{
  "n_head": 2,
  "parallel_block": false,
  "init_std_up": 0.0662,
  "final_lr_fraction": 0.1
}
Each number is 200 + 40 x the weight over its row's rms, rounded and kept within 0 to 999. Layers, rows and columns count from 0. The size before them is the row's rms in percent of the matrix's.

# layer 3 MLP down, 128x320, rms 0.119, rows 0-127, columns 160-199
096,183,201,229,216,206,164,255,139,131,266,215,277,145,101,129,204,233,336,225,193,186,229,181,113,210,198,192,248,242,297,219,193,213,271,238,164,226,173,241,177
092,157,175,184,179,195,171,220,202,228,217,235,186,220,262,183,139,155,247,247,142,268,231,205,247,192,184,192,235,187,165,173,169,187,171,147,198,243,184,105,194
100,156,152,165,258,258,219,180,201,175,203,238,216,239,182,219,258,173,199,78,202,313,227,262,231,179,193,136,199,206,156,168,196,169,213,189,202,255,228,219,215
093,245,146,202,163,187,130,153,139,155,189,110,131,240,212,113,187,171,183,177,235,171,187,180,156,253,241,213,168,186,203,116,171,237,253,195,265,207,200,244,152
098,190,191,192,166,165,262,169,228,229,190,113,200,184,171,189,132,158,241,164,143,201,222,142,100,234,206,158,150,214,184,256,199,167,176,138,167,174,225,273,183
091,177,231,342,241,168,221,197,153,202,178,229,223,116,234,191,166,220,179,172,218,189,229,233,190,112,239,207,257,222,248,182,196,188,249,131,183,149,179,214,78
090,196,217,176,235,138,140,192,216,267,213,248,205,213,158,235,220,212,222,193,255,234,237,180,192,193,199,202,193,209,218,189,244,218,219,162,211,228,205,214,293
259,197,170,170,131,217,230,158,193,218,258,189,141,192,213,134,172,155,244,299,207,185,143,94,145,220,197,180,228,196,204,220,205,107,211,208,238,155,204,241,239
090,170,183,291,151,234,160,212,176,192,218,216,218,156,232,200,186,162,241,199,107,195,247,274,232,204,178,284,229,153,196,188,249,164,205,213,236,201,179,156,247
090,233,267,221,224,141,192,174,263,162,165,157,208,253,83,194,230,245,224,146,220,280,148,235,140,247,235,253,214,249,201,236,158,208,194,277,159,186,187,200,82
093,233,175,251,205,123,279,197,259,176,140,240,148,208,306,178,114,309,196,204,202,234,184,166,211,198,203,124,172,250,176,152,169,166,195,193,167,221,210,189,238
087,210,241,140,223,175,172,263,246,163,213,229,175,225,236,244,167,171,182,271,143,331,97,217,142,192,175,156,139,207,149,219,121,263,121,200,97,186,152,243,181
091,238,178,198,170,187,140,176,160,187,154,190,186,206,187,163,123,253,166,198,180,218,287,215,215,194,173,236,227,175,166,184,206,212,181,135,156,162,201,235,154
090,239,195,207,258,163,217,215,167,160,243,124,200,226,176,200,257,223,198,252,257,176,226,185,224,167,254,279,303,218,262,243,226,193,260,229,171,196,211,179,180
097,217,234,236,172,213,163,167,286,181,236,164,216,192,178,191,193,143,152,269,151,220,157,182,209,229,92,254,158,219,157,224,234,233,171,245,166,135,196,192,254
092,241,245,189,131,173,258,174,184,236,184,247,194,180,145,220,222,223,250,224,185,153,210,178,202,257,126,266,165,194,212,207,237,189,184,113,236,211,186,200,246
086,161,217,230,192,209,276,205,191,170,180,223,221,194,215,149,191,237,227,222,215,230,203,239,224,170,194,274,123,147,238,179,128,212,247,214,166,291,199,203,163
085,161,187,235,247,203,158,244,215,153,188,259,253,214,198,161,209,202,199,190,191,201,155,171,210,172,181,171,150,197,162,121,162,237,184,127,151,166,206,195,230
101,151,216,214,272,281,159,192,212,343,234,277,187,155,327,162,197,194,198,191,214,158,116,171,161,214,186,166,137,213,177,184,305,176,182,220,224,240,155,195,192
091,236,121,178,238,109,140,196,250,192,174,196,138,203,206,267,131,195,178,214,191,232,211,217,149,181,188,232,227,195,204,179,209,262,140,290,149,211,187,242,142
132,171,242,239,237,108,209,195,273,193,162,226,309,149,238,215,255,223,197,185,207,201,282,216,242,176,224,207,198,200,190,238,202,279,191,208,190,252,220,133,61
099,190,155,144,185,190,186,175,174,232,163,237,273,226,183,233,211,169,134,183,184,150,208,272,176,197,191,94,225,179,169,254,284,215,228,137,166,220,174,285,227
090,219,203,273,202,216,229,158,169,246,230,260,192,170,187,279,220,209,181,243,235,210,173,191,176,177,257,221,200,186,195,131,182,177,239,244,233,130,208,251,193
087,188,255,272,161,208,239,208,282,129,178,224,228,263,187,183,161,220,203,186,134,129,199,176,220,133,161,137,199,198,183,183,198,207,142,185,221,202,186,190,166
134,229,184,154,135,173,196,169,222,206,278,164,177,180,200,184,166,135,187,233,179,173,177,147,163,246,247,221,170,225,178,151,190,170,209,225,181,215,226,212,248
083,223,184,153,203,231,206,136,12,155,227,143,246,212,216,194,196,143,166,218,152,209,249,182,175,213,330,277,144,176,215,192,183,140,222,276,148,174,204,157,242
090,160,180,215,247,333,251,184,261,172,190,260,247,168,132,218,337,190,133,204,181,226,176,192,251,219,163,187,213,191,181,204,186,151,179,165,194,228,193,203,241
089,251,242,251,240,201,158,249,200,184,147,172,196,226,201,260,244,215,188,242,165,192,157,316,204,189,229,213,258,223,263,258,233,219,179,238,198,164,209,230,171
088,254,169,160,246,157,169,194,217,175,183,191,148,192,177,210,200,202,190,209,187,263,293,166,257,197,131,272,150,132,205,211,162,232,207,243,186,206,215,188,164
202,161,225,211,222,172,220,197,191,253,189,230,229,199,201,166,228,202,194,160,190,257,209,194,219,62,197,131,218,195,165,187,154,189,194,186,222,242,200,186,107
104,154,186,259,220,165,106,193,191,178,206,184,217,172,242,117,249,213,253,197,247,188,232,188,232,199,251,223,204,205,229,206,246,172,211,219,256,114,223,152,235
094,189,196,211,188,191,199,80,165,260,219,83,232,249,147,146,276,209,164,206,225,231,275,162,203,194,166,199,177,243,193,231,193,242,215,197,145,236,202,205,202
099,221,248,183,233,211,228,202,253,228,202,106,128,185,140,125,217,187,187,213,153,194,164,159,262,174,167,152,219,192,201,215,237,191,243,133,138,237,196,181,229
090,164,219,157,166,203,150,225,164,140,224,133,165,186,175,219,182,222,226,220,108,152,218,233,189,188,239,232,249,246,185,260,258,247,151,222,231,175,196,238,185
098,170,101,109,210,254,193,241,163,165,230,205,204,206,147,160,171,231,170,207,222,194,247,183,205,177,156,131,166,254,107,145,145,136,227,140,188,215,201,198,155
100,160,204,201,173,212,269,203,188,212,211,98,153,175,228,265,52,210,179,219,128,262,210,181,175,159,199,208,170,228,187,207,217,157,198,258,275,182,208,172,162
087,216,204,257,180,154,163,202,163,204,163,185,191,172,255,235,237,234,138,234,201,260,225,141,177,240,197,214,245,197,340,156,232,204,235,243,208,111,201,214,149
090,160,250,164,177,138,170,141,237,251,221,184,248,220,151,157,237,177,211,132,205,199,136,198,254,105,277,194,183,191,106,161,180,222,205,226,197,268,175,203,219
198,267,144,188,187,202,180,170,149,178,259,228,153,191,225,218,146,155,261,232,254,176,128,185,165,207,240,244,111,217,207,178,197,161,193,224,243,179,213,196,212
100,156,316,258,187,237,212,181,225,221,151,239,161,191,249,175,204,190,197,250,166,207,238,219,194,196,176,105,216,187,182,164,199,208,192,285,196,226,189,277,230
092,176,147,194,201,148,200,243,135,181,217,218,211,174,244,231,190,243,179,200,208,254,183,225,240,187,269,157,210,209,238,169,273,221,186,232,194,138,198,293,194
084,266,160,189,169,198,131,201,145,219,141,219,207,211,287,158,108,182,271,209,164,222,219,206,162,246,199,204,154,236,224,217,226,162,187,230,159,219,214,281,218
099,305,165,212,162,209,223,220,157,211,173,168,171,141,152,206,172,135,176,180,246,199,186,181,165,245,208,233,172,249,206,138,143,179,291,171,201,195,206,205,223
088,240,173,180,187,121,208,127,218,235,249,233,163,159,185,265,212,226,223,231,130,194,212,193,189,211,218,208,221,181,249,222,226,215,152,222,261,179,217,286,173
098,165,300,185,220,167,198,192,203,157,250,196,205,134,220,179,203,156,261,229,181,224,246,201,184,192,300,204,208,184,196,198,155,224,186,195,174,144,223,229,140
086,131,195,249,202,249,267,239,186,215,234,231,235,179,207,124,181,185,247,188,214,99,190,208,202,180,186,163,141,255,104,188,183,208,214,232,283,167,231,262,238
093,162,154,165,242,226,179,187,269,169,167,231,226,248,187,171,248,191,203,186,181,199,200,175,235,188,166,161,204,178,124,220,210,233,184,189,204,154,203,149,202
091,247,153,157,215,219,152,217,240,183,209,210,222,224,209,189,162,180,151,155,233,176,109,173,198,201,193,170,135,157,185,148,214,176,226,248,243,169,175,182,191
081,203,223,207,216,105,201,220,237,173,182,259,169,203,262,284,218,205,194,161,211,241,190,188,189,204,189,261,258,239,192,102,210,188,207,239,186,351,213,169,244
091,127,170,219,172,289,140,240,153,214,173,270,187,200,233,221,178,236,221,228,269,226,167,182,207,208,167,180,283,148,204,201,232,208,110,206,228,204,226,171,228
093,205,183,219,133,89,225,208,215,223,203,80,189,176,140,288,216,191,168,152,151,174,208,180,186,206,147,196,230,221,170,206,203,164,262,203,194,209,155,241,198
096,283,212,203,200,223,212,206,258,185,212,147,201,205,202,261,193,133,256,139,184,142,183,131,277,201,207,196,249,165,184,154,171,219,250,148,213,148,186,154,164
083,267,177,191,174,183,168,139,186,223,180,186,207,171,128,181,170,145,238,223,164,208,154,186,203,213,208,189,128,219,301,266,166,225,220,283,190,244,174,197,296
088,213,197,182,174,166,233,211,207,172,175,145,199,234,215,153,205,241,161,198,231,192,209,203,202,182,181,258,243,168,213,269,162,301,204,178,190,120,239,217,236
090,162,242,221,152,207,193,216,180,183,175,218,232,256,269,274,165,224,162,162,210,171,232,196,183,250,215,261,225,231,192,149,218,151,150,171,198,218,223,171,160
086,191,215,237,214,154,303,165,204,242,213,188,203,131,188,191,253,131,192,261,242,109,135,153,152,173,264,222,247,196,200,194,235,232,209,179,250,172,230,240,216
097,167,264,191,203,224,157,180,233,217,168,173,207,156,171,152,223,246,297,186,247,187,161,265,218,185,236,132,163,247,101,201,192,223,136,235,163,198,217,187,217
095,184,186,165,178,259,252,215,97,121,232,195,217,108,222,125,202,212,140,160,169,214,231,210,184,222,179,239,168,196,302,209,205,232,236,159,139,141,214,189,141
091,200,222,144,217,301,147,145,218,220,220,194,163,215,272,159,100,164,145,226,243,242,227,149,196,181,142,275,135,183,181,195,211,165,213,155,230,259,215,179,229
115,190,185,203,256,202,188,244,205,187,166,213,306,250,192,174,222,219,173,146,163,110,206,145,215,218,156,234,249,263,229,209,206,132,166,157,143,253,201,240,171
101,229,217,266,209,138,227,131,120,253,266,190,212,208,189,154,215,211,211,205,258,195,215,180,217,259,271,271,218,216,260,179,174,210,194,179,207,281,197,212,218
104,223,276,181,215,102,222,254,224,204,183,184,228,208,211,216,264,236,215,197,222,262,236,196,178,139,215,161,159,181,89,122,160,140,160,104,239,295,171,181,155
094,196,261,178,192,138,185,225,143,206,154,155,188,165,201,191,176,241,278,223,286,135,182,184,228,228,200,141,206,261,176,227,134,188,200,230,149,195,208,186,254
097,163,213,197,180,230,124,246,245,147,153,210,168,203,229,254,195,255,133,226,153,152,219,247,256,165,147,171,146,154,109,189,219,167,161,222,176,133,210,87,142
108,203,120,214,199,262,245,225,114,243,203,192,184,197,208,126,230,201,291,211,216,161,238,171,143,169,122,199,199,240,268,175,195,173,209,172,178,289,199,261,281
113,199,128,210,171,232,312,197,196,201,237,162,148,175,171,203,178,162,189,249,244,231,174,170,146,235,268,225,201,219,207,199,166,152,249,181,164,216,150,274,173
109,264,209,225,250,188,226,200,141,193,212,238,174,181,302,223,257,195,191,202,169,244,184,199,226,175,145,142,191,230,205,169,263,185,177,127,172,230,230,207,143
090,173,88,219,172,227,189,195,160,174,204,216,140,232,210,257,151,177,206,199,238,225,166,167,165,241,234,246,225,219,214,145,222,131,212,271,271,194,183,281,198
087,219,230,232,251,171,229,189,160,165,160,165,300,224,241,227,125,193,234,173,205,145,194,215,198,211,113,189,185,240,221,173,169,176,212,266,243,153,242,146,179
087,185,156,179,210,109,126,183,221,162,212,203,190,114,193,170,201,161,167,237,280,168,216,224,187,211,241,157,153,202,175,232,213,165,188,233,280,198,164,245,206
101,224,203,252,123,251,128,234,236,182,189,274,264,237,247,224,198,214,90,227,219,172,224,113,191,225,219,210,177,138,195,162,210,150,231,198,162,197,197,187,251
098,263,319,155,240,203,164,144,209,228,178,149,172,202,121,129,203,209,227,215,197,203,252,234,259,268,162,258,176,170,256,239,187,191,179,251,259,245,167,143,246
091,173,196,217,167,201,158,162,206,189,204,202,118,257,122,252,275,176,165,179,180,204,233,158,235,253,218,242,165,190,222,193,187,133,174,105,162,229,200,161,198
089,215,216,212,214,194,263,261,188,193,196,203,144,147,194,235,152,236,148,225,195,136,158,199,224,195,218,200,200,199,169,258,144,145,249,254,258,201,219,206,172
087,208,223,230,182,163,175,267,158,224,175,152,198,177,173,191,198,158,243,205,221,226,206,223,188,226,185,230,188,229,224,138,196,229,190,234,148,186,210,136,186
097,254,194,182,190,115,274,104,240,227,146,243,250,189,161,205,142,237,272,166,156,180,210,198,190,210,138,205,229,209,243,215,204,228,215,217,237,188,194,188,183
097,215,167,236,180,204,135,157,172,255,228,234,217,179,169,124,159,153,248,207,251,178,154,226,121,217,249,250,153,171,196,237,239,168,209,133,199,229,218,191,184
089,241,217,202,246,147,186,207,214,194,190,208,151,207,273,244,218,222,270,220,226,242,181,142,243,181,260,156,186,193,312,243,241,192,154,202,232,177,206,216,175
110,125,159,226,163,210,169,199,138,169,190,205,246,199,232,189,159,212,172,251,233,253,234,104,232,216,248,179,189,193,251,190,292,133,174,102,184,210,209,125,236
096,164,125,197,202,198,288,140,221,145,191,182,181,190,272,192,140,120,212,234,222,246,188,150,163,199,245,192,218,237,189,166,160,141,242,185,172,140,222,312,245
095,150,169,192,191,217,147,225,185,188,155,230,240,175,221,289,214,232,117,214,202,237,256,243,208,216,166,207,252,224,238,230,226,211,130,225,238,173,221,270,172
098,189,162,224,121,216,242,168,131,182,199,232,192,212,149,240,202,231,135,155,329,203,204,202,227,176,180,215,217,198,289,191,216,197,208,174,244,204,214,153,159
081,283,178,202,174,208,161,236,210,176,230,195,174,177,190,177,263,163,156,220,204,189,203,222,248,177,185,235,238,238,187,237,207,186,169,268,233,182,198,216,182
088,202,163,237,202,141,157,195,100,200,136,278,135,217,143,244,185,196,246,219,253,317,200,224,87,173,194,180,189,186,193,213,182,196,227,222,251,178,212,246,192
085,147,245,146,224,144,209,184,193,221,175,185,302,183,199,197,245,189,170,164,135,194,180,220,214,243,241,168,178,211,184,256,209,241,236,148,154,175,230,168,179
090,123,191,227,201,226,159,202,195,186,230,204,178,207,254,226,188,207,186,233,180,280,268,213,193,167,182,168,192,252,229,229,247,205,191,243,239,237,211,232,180
102,218,188,227,135,87,247,194,202,240,196,193,130,217,159,184,198,189,188,191,165,174,149,235,187,194,267,229,174,232,269,194,181,211,188,207,224,216,207,141,203
097,218,181,230,160,213,220,169,177,295,238,194,180,204,230,167,229,129,252,178,207,148,201,188,174,195,139,264,265,178,177,193,235,195,199,234,205,221,237,250,225
084,112,184,206,210,214,245,177,196,166,261,224,223,195,250,172,191,198,268,194,229,169,149,166,178,237,261,163,243,242,200,173,127,238,211,166,231,189,156,147,258
090,235,159,117,193,195,157,211,154,181,222,197,114,226,213,237,195,176,190,214,234,167,183,210,133,132,155,189,136,188,196,150,199,221,197,297,268,226,211,199,133
104,232,111,219,201,138,190,220,192,137,157,234,163,198,161,247,207,298,183,155,245,221,231,198,184,234,187,185,203,216,248,157,221,227,151,213,227,180,179,242,202
091,263,201,152,198,146,174,203,278,253,168,233,195,229,203,184,148,202,191,201,123,211,127,242,171,184,226,262,252,193,241,242,202,213,165,186,188,184,241,274,200
087,254,147,156,163,195,227,212,142,171,194,223,201,221,279,269,131,215,201,250,220,254,176,215,182,235,213,202,191,148,204,195,202,252,145,209,109,182,201,242,129
091,272,177,233,209,193,177,148,209,263,234,131,208,191,102,166,252,162,176,146,214,206,240,189,225,222,229,149,208,243,244,194,175,228,267,208,193,204,185,152,184
088,216,129,204,214,269,140,208,216,151,226,223,235,205,274,213,250,230,100,145,241,238,189,241,225,196,183,197,179,188,125,175,234,224,161,220,214,155,243,189,233
135,154,155,177,211,192,222,221,170,188,195,233,232,248,256,175,210,240,194,186,192,210,218,191,218,184,180,222,232,270,179,181,235,204,184,171,237,205,198,203,167
085,229,166,215,258,129,175,169,179,215,124,228,221,241,274,258,193,228,236,147,207,167,272,214,198,222,187,208,164,267,205,166,192,220,151,148,225,266,224,260,238
096,247,124,167,140,141,168,161,222,218,229,169,192,187,238,208,190,171,224,256,207,233,104,204,142,180,169,175,184,249,291,152,200,211,154,177,204,238,224,240,175
087,169,197,185,179,60,268,207,188,124,214,153,100,237,128,213,220,226,218,189,196,186,143,209,180,245,193,173,162,231,169,134,221,217,140,212,155,213,225,168,228
091,139,228,224,174,235,133,247,173,200,137,188,208,225,220,246,238,260,173,213,174,180,305,186,217,249,179,154,155,183,261,236,233,145,177,151,147,188,201,256,220
116,206,284,233,155,113,150,249,221,267,187,235,189,179,150,254,273,166,205,156,203,264,204,206,230,201,153,215,229,164,210,301,156,181,152,191,199,171,179,237,224
099,236,252,231,174,261,219,157,266,156,202,205,170,177,264,194,158,233,178,142,241,164,148,205,181,195,240,167,153,211,174,166,174,234,190,174,161,187,201,236,168
095,194,188,135,136,115,56,201,217,225,256,143,197,168,179,173,173,199,307,251,196,158,229,144,154,217,251,200,265,208,243,194,303,211,157,157,198,119,216,215,174
093,170,220,121,164,228,203,219,147,178,222,229,164,228,143,171,222,214,128,206,210,161,209,163,161,179,167,218,175,207,143,221,259,105,168,223,157,262,192,229,191
090,156,206,175,206,209,225,221,159,174,164,125,235,213,228,103,233,155,196,207,203,186,178,225,154,207,268,238,164,211,131,178,249,172,212,162,144,196,204,146,178
110,260,211,133,143,214,192,171,190,284,247,212,198,180,242,251,259,166,192,213,197,176,202,154,198,148,260,168,170,117,201,191,180,186,192,248,217,209,173,206,210
091,191,220,152,264,185,270,189,288,178,156,232,234,257,254,181,239,218,238,182,258,152,239,203,280,181,186,188,179,163,104,150,237,155,176,176,188,245,189,128,183
087,165,228,212,157,242,142,212,164,190,202,230,191,208,303,204,180,189,157,250,163,164,218,186,171,193,204,181,160,200,230,219,232,210,199,244,174,125,203,221,156
080,173,229,214,184,197,186,201,252,128,185,258,125,238,182,172,198,180,242,229,206,143,199,198,158,214,230,141,173,219,196,149,216,175,211,195,139,165,193,244,220
095,217,136,133,194,269,255,157,115,232,182,160,187,236,182,181,174,233,218,191,225,244,188,257,194,154,247,156,123,240,249,199,189,148,206,226,211,272,220,249,170
089,115,263,189,186,208,96,159,213,265,279,210,199,263,199,182,141,180,143,227,200,153,178,229,238,245,181,222,230,148,204,218,195,126,207,133,282,131,237,200,243
098,166,196,230,162,127,184,142,160,230,228,172,160,180,194,216,184,151,232,169,176,248,266,205,242,242,195,165,229,265,216,216,174,201,270,191,268,200,211,155,153
122,148,186,165,141,315,247,175,214,154,216,216,166,205,155,213,187,147,198,208,208,167,207,205,196,325,234,254,155,234,242,114,195,197,189,166,216,163,218,187,231
088,234,161,176,156,154,241,144,157,232,221,238,240,136,176,92,256,156,232,166,172,215,233,171,206,184,121,177,176,214,157,195,167,197,253,182,238,195,152,185,190
088,224,156,213,149,264,154,303,229,75,201,241,169,182,159,222,260,232,186,188,244,234,195,225,278,154,189,215,197,168,195,188,224,187,215,209,177,176,171,113,212
095,131,116,218,175,197,146,140,199,200,147,205,213,213,243,175,196,185,181,209,189,257,169,194,153,262,192,246,189,208,169,278,177,218,273,167,209,175,242,273,199
096,261,232,170,194,165,207,251,252,111,185,198,268,178,227,192,180,233,237,163,220,76,146,197,248,186,133,181,180,255,170,176,153,191,197,199,202,220,189,110,259
093,192,171,179,207,231,264,210,276,239,175,197,204,208,166,239,248,234,231,195,166,191,196,243,213,192,159,119,232,147,209,283,183,217,307,276,181,227,177,195,149
100,254,209,223,143,150,245,208,256,96,210,203,131,215,240,242,219,163,245,181,167,188,208,189,155,188,244,248,183,193,177,285,149,180,216,120,218,178,262,257,180
112,134,201,146,166,201,232,228,120,217,202,200,144,188,201,174,179,194,123,232,190,169,200,214,170,152,136,178,186,268,192,215,174,255,211,198,251,158,212,237,220
094,230,160,211,191,282,211,192,194,217,201,102,227,149,190,159,209,184,158,213,232,241,187,204,266,244,175,195,138,216,212,176,156,190,137,172,223,208,250,145,209
094,259,256,165,172,173,200,226,137,257,207,188,115,227,253,124,253,248,206,240,216,175,203,138,288,188,177,179,192,131,239,221,192,220,203,174,128,204,164,126,87
115,186,207,250,249,208,112,195,208,169,103,184,236,240,186,167,233,229,118,223,254,122,216,185,270,199,195,212,150,214,208,194,215,242,212,239,122,242,207,201,245
091,230,195,170,169,156,183,218,169,196,244,131,223,219,195,249,196,204,221,278,149,226,127,182,197,267,217,219,252,132,201,178,161,155,154,153,169,106,233,129,166
087,144,174,210,219,275,208,249,185,243,261,285,200,187,247,146,251,239,233,103,164,300,220,179,235,118,248,231,265,173,211,163,213,155,206,216,219,186,242,176,222
093,196,301,198,210,193,102,214,175,276,172,254,242,183,229,213,201,188,56,155,163,202,163,224,272,189,215,238,192,159,237,214,166,205,215,184,210,206,186,210,129
088,271,162,184,240,188,214,223,185,253,172,174,221,169,190,191,208,224,99,197,191,169,194,215,293,177,189,200,212,224,250,226,217,207,172,305,163,263,249,181,163
085,236,265,140,212,273,138,203,256,218,181,187,144,211,157,166,174,171,112,175,228,165,218,258,249,205,248,253,192,243,159,200,157,146,175,230,211,218,223,130,212